config = dict(
    n_layer=8,
    d_model=128,
    n_head=2,
    n_kv_head=2,
    head_dim=64,
    d_mlp=320,
    vocab_size=2048,
    activation='geglu',
    norm='layernorm',
    norm_place='pre',
    norm_eps=1e-06,
    positions='rope',
    rope_base=10000.0,
    rope_fraction=1.0,
    qk_norm=False,
    attn_scale=0.125,
    bias='qkv',
    tie_embeddings=True,
    parallel_block=False,
    extras=['capped logits'],
    init='normal',
    init_std_qkv=0.0405,
    init_std_o=0.0,
    init_std_up=0.0405,
    init_std_down=0.0,
    optimizer='muon',
    lr=0.00958,
    beta1=0.93,
    weight_decay=0.023,
    lr_head=0.00936,
    grad_clip=2.0,
    warmup_steps=200,
    schedule='cos',
    final_lr_fraction=0.0,
    batch_tokens=16384,
    seq_len=1024,
    doc_mask=True,
    train_tokens=125500000,
    steps=7660,
    dataset='wikipedia_en',
)
Each number is 500 + 50 x the weight over the matrix's rms, rounded and kept within 0 to 999. Layers, rows and columns count from 0. Numbers have three digits each.

# layer 4 attention key, 128x128, rms 0.0858, rows 100-127, columns 96-127
508486487439428528447543536499499575574558456508490460509536447490535532460519545454624441495452
568479428569590493506445468545580517484528518475418482456475476431523453523625522532509525512517
460507509518557583485472431533439562497553468513496477497495489560471470527543482526507470461505
547522526514515483526533517468513427541489511537466583508473498488498498533425553432473494444566
545459407431580598518442445453506498464606556516509515409518574532526465455514472523460502502462
489453540480436450483550483558527514571492479468476498518506477530465506469483495476489429436489
513531521418503538496509494468549515521468464550457465496508472465477477437555519481516471495564
505465420469561489493390500552479523513519490426534538455439522469447483487491471551454449578506
546515488415567493511506559587478525596416519453493486531499398555424538392416511438495481505539
509438476450432473565512540504355482505565515467496501464519513557529484578506435497464467516494
543530612474530416545585556518493484440570556461417524457535480548544525488446499455490520502466
495435486520493479536536530483467555536497488513505551518525509447453484453488524424495510477476
550513458575492521455424478524527480528478436529535514448448452463503485466519509451504489564590
553516385515511491540574500500561456482441500471508396589502420449436533509457531398444448475510
499493538474446506488485577555518485562509523532533472479476461506481529515488554463522467530529
429542560457462498485387486576437447519452563435511457537510466555556525440528492488554490560552
626455494419551468545428553579453460521507426445557474478382532560491543465511542414532510497524
549499432462447521457502439494514515534487471515455494496509519496483490484411526511531468459489
470552421531441508436605488483510497488444536424623529567526516499510514404398507487556411433460
584513521471453409517477446541517495523471516525507483491545531519433470545520477558472538452500
565460478495492527494505477498448543494518495442519509564389484590491541475531478517533473503443
437506523512537545487444526403495498507580460517562546428513574528472539566536520537595536566457
492514541451556503537494536521530466455525533490565464450462511482504475524561457459493517482488
421499541500503452522464451598444497557484502501564453514441530498516517488508557419501494530477
504440440541492557568611570529543500456446473490496529499484497417540431541492541426591455525532
472555512518522547514502482499513556483454467509543542526537448519451527488505515559473499454510
502456368464558525495458479503517457446505487478503545459600499426416471539555435514474504516582
489489516494538474578524445445523522487456530453506490483556429563533501546561543539650498496451